From a checkpoint of a small transformer trained on Wikipedia.
Size: 14 layers, 4 heads of 32 (2 for keys and values).
Architecture: RMSNorm before each block, biases on query, key and value.
Training: a variant of SOAP for these matrices, 101M tokens, 3083 steps.
Each number is 128 + 32 x the weight over its row's rms, rounded and kept within 0 to 255. Layers, rows and columns count from 0. The size above them is the row's rms in percent of the matrix's.

# layer 8 attention key, 64x128, rms 0.137, rows 0-63, columns 64-127
size [ 87  74  76  72  71  83  93  91  94  99  99  93  90 100  96 117  92 120 111  94  92 101 106  96  96  88  95  98  84 100 106 100  91  86  99  89 106 113 101  95 107 103  91 105 117  98 106 107 100 119 113 103 105 104 107 109 115 117 105 110 107 107 110 104]
[[139 129  84 112 133 172 121  96 197 134 127 160 122 164 139 189 111 144 171 153 115 112 140 150 193 152 127 171 120 116 103 157 126 169 152 117 115  92  97 112 140 138 172  95 131 116 111 111 164  87  96 163 120 179 131  76 165  98 143 169 184 141 133 255]
 [122 117 150 103 168  95 116 145 201 168 141  69  88 144 165 113 130 126 167 122 144 150 153 165 123 135 147 137 174 163 118 110 164 143  66 142 142 152 120 138 107  85 157 166 125  54  61 160  74 179 151 122  65 140 168 111  72 123 113 126 138 128 156 157]
 [132 161 113 161 121 136 121 145 120 154 107  78 107 108  96 150 100 134 141 139 147 144 109  84 165 162 149 111 143 156 166  85 114 138 135 143  95 140 128 118 100  96 168 143 146  75 131 133 126 103  88 100 104 111 157 115  71 137 133  83 149 141 148 120]
 [154 106 151 165  86 106 145 135 129 124 169  99 126  66 106 177 125 116 116  68 123 141 139 189 107 108 156 105 177 163 149  42 170 104 161 138 131 199 153 141 153 112 134 194 103 112  83 102 136 148  54  51  88 143  99 129  65 131 175 111 145 103 154 118]
 [136 128 163  89 112 132  83  91  96  79 144  52 106  46 149 117 176  96 184 104 124 134 150 124 131 126  81 105 124 129  84 134 194 129 140 174 131 145 132 170 115 173  97 232 154 122  65 100 117 146 122 151 159  92  98 174  89 150 124 110 132  70 178 148]
 [145 150 109  87 135  77  69 131 103  84 131 152 153 117 122 142 139 126 114 102  51  84 152 187 117 141  98 110 101  92 166 116  63 137 158 100 121 194 128  61 133  95 109 198 132 110  92  98 153 120  72 118 130 155 148 102 157 139 137  80 140 116 111 140]
 [ 85 163  97 108 114 152 144  72 122 153  87 142 177 155 152 134 128 204 145 163 117 133 112 108 104 130 123 203 103 145 145 137  50  71 132  93 121 176 104  77 135 123 137 117 167  68 129 122  67 124  47 157 116 162 174 118 114 184 160  51 154 155 138 117]
 [128 138 152 119 118 168 120 138 161  57 131 144 150 127  73 200 120  96 141 104 131 149 153  77 126 142 121  98 173 148  79 181 149 189  85 133 172  70 160 166  62 135 141 125 131 187 122 110 123 143 124 133 171 122  94  87 139  84 101 181  79 202 136  73]
 [128 205 137 113 103  72  62 135 131 192 154 131 143 119 146 121  94  91 112 120 119 118 132  98 176  94 111 103 113 106  64 138  80 144 135 112 154 147  95 100 173 176 148 143 130 110 119  62 113 166 161 132 170 142 114 152 181 180 141 164 123 173 115  71]
 [123 219 161  97 116 138  55 155  81 139 141 125 133 132  88 136 106  96 113 130 143 154 106 146  97  52  64 138 135  72 109 153 145 117 123 111 106  94 161 148 146 152  92 129 125 117 146 163 127 120 116 141 111  85 136  43 141 153 151 116 143 126  88 142]
 [158 154 116  80 139 106  46 147  83 200 111  92  97 134 176 104 134 123 160 146  45 165 156  72 129 128  73 196  76  51 179 150  62 138  73 146 111 155 108 165 128 159 169 110 122 123 137 135 169 117 145  85 188 127 109  94 156 173 141 143 143 134 130  83]
 [ 86 148 131 126 126  73  97 169 105 139  92 131 147 139 165 165  86 110 113  43 169  74 145 113 115 172 117 103 108 115 147  95 135 144 118 158 145 138 117 129 122 114 100 137 151 204 102 174 113  66  94 134 155  81 131 187 117 131 127  87 105 166 104 165]
 [145  93 134  94  90 162 138 158  95 102 129 174  67 145 111 137  79 113 108  83  74 182 149 125 102 110 135 186 120 120 124 143  97 118 104  80 180 172 120 126  75 105 119 152 152  75 126  69  91 189 172 116  74 121  43 133 116 133 116  85 157 123 147  77]
 [ 83 168 137 110 121 141 165 136 150 133 146 141 116 112 181 134 126 129 173  92 174 210 169 126 106 157 129 106 160 161  67 142 138 117  88 131 126 108 111 174  81 133 199  83 177 165  57  91  98  95 149 137 121 131 113 124 106 138  99 175  74 163 155  73]
 [167 113 159 170 127  94 136 120 169 106 162 102 104  98 164 103  80  99  78  68  75 135 138 109 147  80 127 137 105  63 118 100 129 110 111  98 172 132 138 108 173 179 119 145 113 117 104 117 137 121 158 140 142 124  97 188 130 109 164 158 157  93 121 114]
 [ 86 115 105 147 141 146 140 196 131 118  92 155 201 139 204 171 102 106 109 150 188  71 102  97  89 121 125 118 200 143 106 128 141 126 170 122 165  97 152 129 125 113 109  72 191 152 100 137 141 109 147 158 175 138 216 139 148 157  97  90  92 187  79 157]
 [ 97 107 147 143 118 146 111 104 123 134 105 107 198  85 132 145 159 121 129 130 151 104  71 134 160 110 176 167 132 103 116 117 183 113 130 178 124 169 110  75  72  98 114 162 147  87 100 106 164 135 108  81 125 180 204 133 140 138 111 131 152  82 133 131]
 [117 106 115 115 113 162 186 141 123  52 165 195 151 109 155 167 152 132 152 175 126 135 138 102  83 156 128 119 146 119 108 112 231 158  79 128 133 104 137 149 129 153 166  95 111  98 115 124  75  55 134 166 105 120 113 155 181 129  94 137 153 148 153 181]
 [117 191 127  45 113 143 102  64  90 172 116  99 106 137  81 144 108 147  90 128  97  80  57 116 114 104  78 116 114 171 131  89 139 211 141 107 138  47 151 166 120 109 102  94 144  78 146 126 126 163 110 149 131 139 102  93 143  76 154 173 160 138 140 111]
 [164 156 152 196 136  90 174  83 150  99  91 134 135 138 150 166 107 121 108 178 124  56  96  82 130 171 143 127  89 168 120 140 151 181 171 153 118 132 128 135 131 146 164 113 154  56  88 124  56 159  62 105 136 141 154 148 122 133 127 105 220 117 133 154]
 [100 156 161 154  64  89 134  88 104 106 152 144 109 157  78 120 129 125 111 170 125 104 180 129 138 116 163 141 149 119 125  97  95 148 153 164 118 157 172 132 186 148  94 148 106 129  59 143 116  95 136 174 128 142 138 113 146  87 133  85 156 120  40 204]
 [122 127 135  92  77  58  52 144 137 108 130 127 146 146  83  98 109 142 131 140 115 160 159 151 208 120 109 130 112  68 154  70 107 133 155 182 104 116 123 116 156 182 160 112 185 139 137 103 172 120  78 121 165 186 132 150 142 130 131 145  92  97 147  80]
 [113 104 168  99 154 150 138 120  72 130 107 115  94 136 118 118 116 165 151 103 105 145 116 103 130 232 108 167 132 129 122 102 120  80 184  80  96 117 147  87 143 158  81 109 124 102 187 119 159 145  75 137 123 121 132  22 155 150 132 193 138  87 164 135]
 [166  79 110  93 179 171 175 162 125 141  98 165 167 160 125 116 126 160 138 126  83 102 149 145 146 117  97 209 132 109 173 162 114 124 110 127  70 146  86 162 154 117 146  88  96 149 101  69 151 140 129 156 135  99 131 116 143 126  69 119 165 111  92 159]
 [100 117 115 168  88 109 177 129 128 118 115 105 112 150 150 118 168  93 133 152 152 172 106  95 100 142 157 151 147  73  55 178 208 158  96 181  83 123 160 156 111 154 160 144 167 102  87 126 105 164 121 189  77 144 117  82  54 106 103 162  95 145 136  94]
 [116 147 141 105  85 118  62  97  61 107 108 152 153 156  63 168 142 140 140 122 124 103 132  79 125 127 134 166  76 164 148 112 122  64  94 127 128 190 103 108 108 136 147 165 117 157 167 181 125 183 139  99 111 147 175 185  62 154 157 132 109 164 118 130]
 [ 68 153 164 117 103 148 128 155 123 145 111  87 176 136 166  90  72  85 174 160 153 116 119 114 160 116 113 109 120 175 126 105  73 129 138 101 130 110 143  89 108 117 121 208  98  89  86  54 109 167  87 140 105 103 103  69 173  49 136 139 159  60 141 140]
 [ 95 120 138 160  90 146 131 198 107 130 102 152  92  67 172 118 174 199 105  96 124 160 120 156 116 138  93  91 133 128  85  91 125 106 121 120 195 127 110 130 136 103 129 157 118  73  92 106  81 145 105 165 157 101 165 144 128 101  67 157  95  89 182 159]
 [132 107 123 121 140 116 163 132 100 119 116  32 145 142 114  99 171 134 162 122 121 101 193 169 137  97 142  69 104 159 151 150 132  91 131 157 135  83 131 117 149  80 123 150 128 191 114 123 102 142  88 133 171 134  57 202 141 130 180 110  98 221 114 126]
 [118 125 136  90 142  94 136  79 159  97 133 186  94 140  91 130 105 107 138 125 183 131 153  70 101  87 137  89 183 124  38  77 120 136 135 202 141 134 125 114  96 153 144  65 160  42 126 142 121 159 154 111 115 164  96 100 161 173 148 161 153 171  96  95]
 [149 185 113 166 114  91 124 119 126 147 152 172 154 163  89 106 103 125 118 110 134  78 144  82 127  35 162 166 134 113 120  95 111 171 152 127  97 125 141  60 110 102 163  93 125 133 116  98 116 106 128 129 124 164 118 116 130 160 114  91 141 146 104 113]
 [139 125 158 166 124 121  60 102 120 114  92 106  98 137  59 187 121 116 115 102 133 131 168 117 145 129 133 105 157 149 146 110 143 143 169  88  90 150 137  76 135 102 164 151  82 107 146  76 151 166 156  61 113 107 135 164  80  40 115 183 104 101 113 159]
 [198 117  83 128 111  87 109  86 131 179 125  85 125 143 126 121  82  92 121 139  85 130 137 132 125  91 140 160 133 140 142 111  96 170 102  98  95  72 163 195 123 124  81  34 141 107 119 120 189 104 103 178  75 128 136  70 143 152 123  61 148 139  85 111]
 [109  96 101 202 176  98 101 139  95 112  88 127  95  87 138 172 144 109 123 156 135 103 149 144 131 167  97 137 142 125 132 127 151  94 115 118 122  89 151 148 113 108 167 163 123 129 108 185 127  79 144 127 118 167 110 106 176 207 138 147  92 116 133 139]
 [122 119 209 137 122 103 145 156 128 121 130  96 174 163 122 115 153 111 138 107 109 127 174 115 101 140 126 116 121 133  99 140 134  80 109 102 129 105  66 104 126  60  69 101 130 101 157 147 194  72 113 195 142 113 173  94 103  82 194 148 149 123 143  83]
 [189 164 104  95 117 139 124 133 131 192 127 140 128 125 138 176 159 142 143 117 110 112 134 106 171 108 126 192 111 171 199 114 114  91  98 116 109 135 115 122 151 169 157  61  84 155 157  72 120 100 122  79 113 144 164 129 132 101 123  51 176 156  94 156]
 [115 147  73  67 116 135 124 105  89 134 146 139 113 127  46 108 128 174 116 110 164 153  71 111 119 111 121 143 107 180 153 186 148  96 193 117 135 115 137 136 155 164 163  82 120 137 143 110  64 149  97  86 165 138 113 128 118 128 105 117 115  81 139 138]
 [133 144 174 109 110  92 144 100 171 128 202 172  92  37 168 132  86  62 123 142 136 152 136 156  61 152 162 156 180 144 103 123  96 123  99 143 109 146 124 125  97 109 122 146 139 102 153 143 144 108  96 161 144 127 118 102  84 185 105 155 113 100 122  71]
 [112 136 154 137 145 172 155 103 125  88 152 179  99 131 145 180 130 171 182 157  84  71  81 167 104  92 161 148  96 168 128 102 102 128 134 110 104 114 132 190 123 139 144 146 107 126 168  91  72 120  80 122 195 109 151  81 119 161  68 171 112 113  36 129]
 [104  94 122 159 152 134 116 144 159 155 173 165 144 119  81 128 108 126 153 141 160  97 154 138 129 210 151 133 133  61  71 112 107 178 132 127 109 138 128 120 137 121 121 136 110 156 102 108  67 179  94 149 152 153  44 108 103 206 150 140 118 131 156 116]
 [179 148 134 173 109 182 110 112  82 141 155 152 172 168 113 133 148 113 129  96  72 106 127 123 124  83 148 114 142 138 109 142 130 127 101 117 164 110 129 137 124  80  91 114 108 152 177  74 163 137 147 155 172 131 145  68 121  45 145 137 140 130 136 108]
 [114 121 131 149 112 170  89  83 135 181 147 167  76 176 112  43  94 134 115 130 157 135 177  97 147 137 135 120 116 109 174 166  84 113  88 104 111 157 127 125 128 119 110 141  57 116 145  69 166 177 147 130 144 120 130  97  95 122 145 115 118 129 172 123]
 [107 151 132 182 130 116 137  90 113 186  98 188 157 167 140 126 146 138 133  87  88 138 108 111 151 125 146 156  98  95 110  76 146 181 113 154 127 112 142 193 115 148 174 119 145 113  70 134 123  87 130 192 130  41 136 136 131 166  44 138  35  90 140 151]
 [133 136  67 169  88 146 115 104 141 110 143 148 136 136 142  99 110 145 155 109 219 226 140  96 108 145  93  90 106  86 143 157 180 122 141 128 128 119  85 138  87  83 153 154 153 130  82 143 196  59 105 122  96  89 137 207 149 101 152 104 133 123 163 163]
 [130  71 156 234 135 106 212 154 152 142 184 176 155 101  77 135 116 137 181 143 164 115 135 124 138 159 185  83 150 102 161 126 149 138 161 121  72 159 133 151  85 109 136 130  86 115 132  88 120 137 196 153 186 151 141 126 134 169 135  97 134 130 120 149]
 [121  56  87 155  64 130 123 142 126 149  87 162 157 184 178 198 121 131 141  81 104 131 143 130  82 107 142 107 133 109 126 104 121 134 107 153 119  90 145  94 118  98 125 127 126 125 149 145 123  68 203 146  92  90 114  85 152 108 162  84 113 129 100 125]
 [183 119 140 106 133 188 131 160 122 141  79 173 177 121 129 159 130 136 120  84 185 122 135 151 159 180 170  95 120  87  96 125  86 100 114 105 101 134 129 167 132  93  90 146  93  72 170 121 127 109  93 117  63 113 118 102 121 141 140 192 150 124 108  95]
 [118 134 179  92  87 123 107 115 160  98 160 126 134 133 160 128 107 109 148 133 143 219 152 169  93 152 135  97  94 127 129 142 125 139  97 193 130 117 115 181 161 146 137  97 109 183 150 122  96  72  17 118 113 108 161  96  81 147  80 125 118  93 186 136]
 [157 137 184 154 154 183 144 145 139 163 156 174 155 125 118  93 169 141 127 176 129 125  89 162 167  46 133 138 171 136 138 173  75  82  72 139  36 142 133 146 157 127  95  84 145 101 177 119 135 154 149 165 125  82 119 116 173 119 121 158 110 188  74 182]
 [160 167 147 138 120  96 159 156 103 114 105 127 165 158 136 114 107 146 130 161 132 149 127 100 139  75 123 128 137 110 218 165 132 149 170  38 163 103 114 141 107 133  94 105 125 112  94 133 149  82 144 135  80 154  98 115 100  92 150 115 188 127 143  79]
 [144 126 134  81  95 135 129 180 106 143 143 134 149  76 169 140 157 121  90  62 100 117 159 158  79 170 163 150 198  95 118  95 218 140 120 142  99 114 118 125 177 103 157 136  82 142 144 186 122 114 107  59 127 143 164 109  79 157 100 115 153 133  86  71]
 [162 153 189  88 177 125  98 131 142 177 125  82 115 187 167 133  96  94 160  99 146 110 135 133  76 152 163 145 131 188 146 126 126 140  99 103 100  61 158 125 133  97  71  90 147 127 135  88 139 135 142 131 156 178 171  48 154  57 114 145 102 144 133 121]
 [154 155 137  70 166 103 156  85  63 122 141 127 106 154 125  83 151 125 153 122 144 123 186  88 179 190 141 152 121 107 155 118 149 116  86 118 124 108 187 105 125 189 152 101  72 154 163 165 121 120  70 124 125 112 129 112 108 118  82 175 119  55 128  74]
 [106 127 121  94  40 174  86 110  74 145 119 115 165 158 163 147 112 141  81 139  83 109 126 136 121 112  89 135  77 144 182 119 181 105 113  39 161 161 126 177 130 148 149 149 182 119 148  53 176  66 159 119 181 126 113 176 165 161 106 160 164 114  83 114]
 [122  97 212 112 143 149 150  51 132 126  57 161 120  91 115  81  77 151 150 138 153 109 138 115 223 163 204 131 183 109 134  92 117 122 153 136  78 136  90 129 120  88 116  82 163 104 130 130 129 114 101 112 159  69 105 117 115  90 130  74 155 138 137  97]
 [108 174 127  86 113 126  97 134 103 132 159 146 132 128 100 130  86 146 108 122 103 138 160 113 187  95  86 191 122 102  65  94  65 118 114 138  65 109 131 111  64 120 170 117  98  97  77 169 146 125 110 111  97 157 144 125 144 155 164 116 117 149 158 121]
 [ 82 176  85 105 152 116 124  98 139 142 158 128 139 107 119 145 172 188 166 148  96  95 131 119 142 117 146 121  76 166 114 159 176 129 146 130 142 139  81 100 115  87 136 176 112 117 129 123  82 100 132  93 161 165 113  46 135 125 157 140 106  95 164 114]
 [181 151 123 129 137  64 135 144 181 138 160 125 154 168 118 174 142 105 124 131  83  94  93 182  99 130 143  80 103 114 160 115 147 102 118 103 116 166 135 161 141 126 136 107  94 120 137  91 159 137 134 156 152  95 165 112 124 148 171  99 125 113 104 118]
 [161  99 145  88  96 141 149 144 109 165  98  81 144  78  95  75 100 151 105 147 138 139  98 172 102  91 158 157 141 107  85  91 138 127 147 128 104 111 121 130  78 131  86 132 113 111 118 117 128  75 132  44 144 134  80 160 151 173 123 115  77 125 216 157]
 [105 109 122 147  96 154 112 108 120 161 138 144 155 135 131 139 132 194 178 105 149 136 107 110 173 116 127  86  93 114 117 116 117  89 144 144  93 145 106  96 144  45 172 173 116 103 101  84  89 165 136 120 147 178 140 150 160 148 128 158  96 106 110 164]
 [ 92 120 118  95 129 135 118 114  96  81 178 101 153 102 131 106  84 147 119 132  84 130  63 186 105 137 155 179  89 116 168 135 122 134 133 111 100 140 139 102 112 115 166  97 153 126 109 117  76 165  82 117 138 101  66 132 161 156 161 169 160  58 109 190]
 [121 116 143  80  84 117 157 142 154 132 127 117  93 152 175 134 114 155 102 112  89 117 138 166 167 151 103 152 157 123 143 101 136 172 133 122 122 179 134 119 144 130 162  86 151 141 160  99  81 126  91 119  96 149 230 121 164 103  93  55 170 186 117 153]
 [106  96 120 116 146 132  56 123 120 110  94  74 190  71 122 140 100 135 132 143 145 158  90 136 103 183 110 143 125 132 119 130 157 186 132 157 121 131 100 121 137 147  86  95 138 133 199 123 104 113 155 104 141 111 103 161 137 116  72 125 162 178 124  98]
 [150 145 105 119 122 151 127  96  91  80 135 127  99 160 139 133 136 134 174 133  81 127 141 178  75 127 110 112 121 114 140 130 155 127 164 174  96 116 113 116 188 142 121 107  95 117  85  84 130  73 130  80 117 133 142 163 151  74 127 102 115 178 172 138]]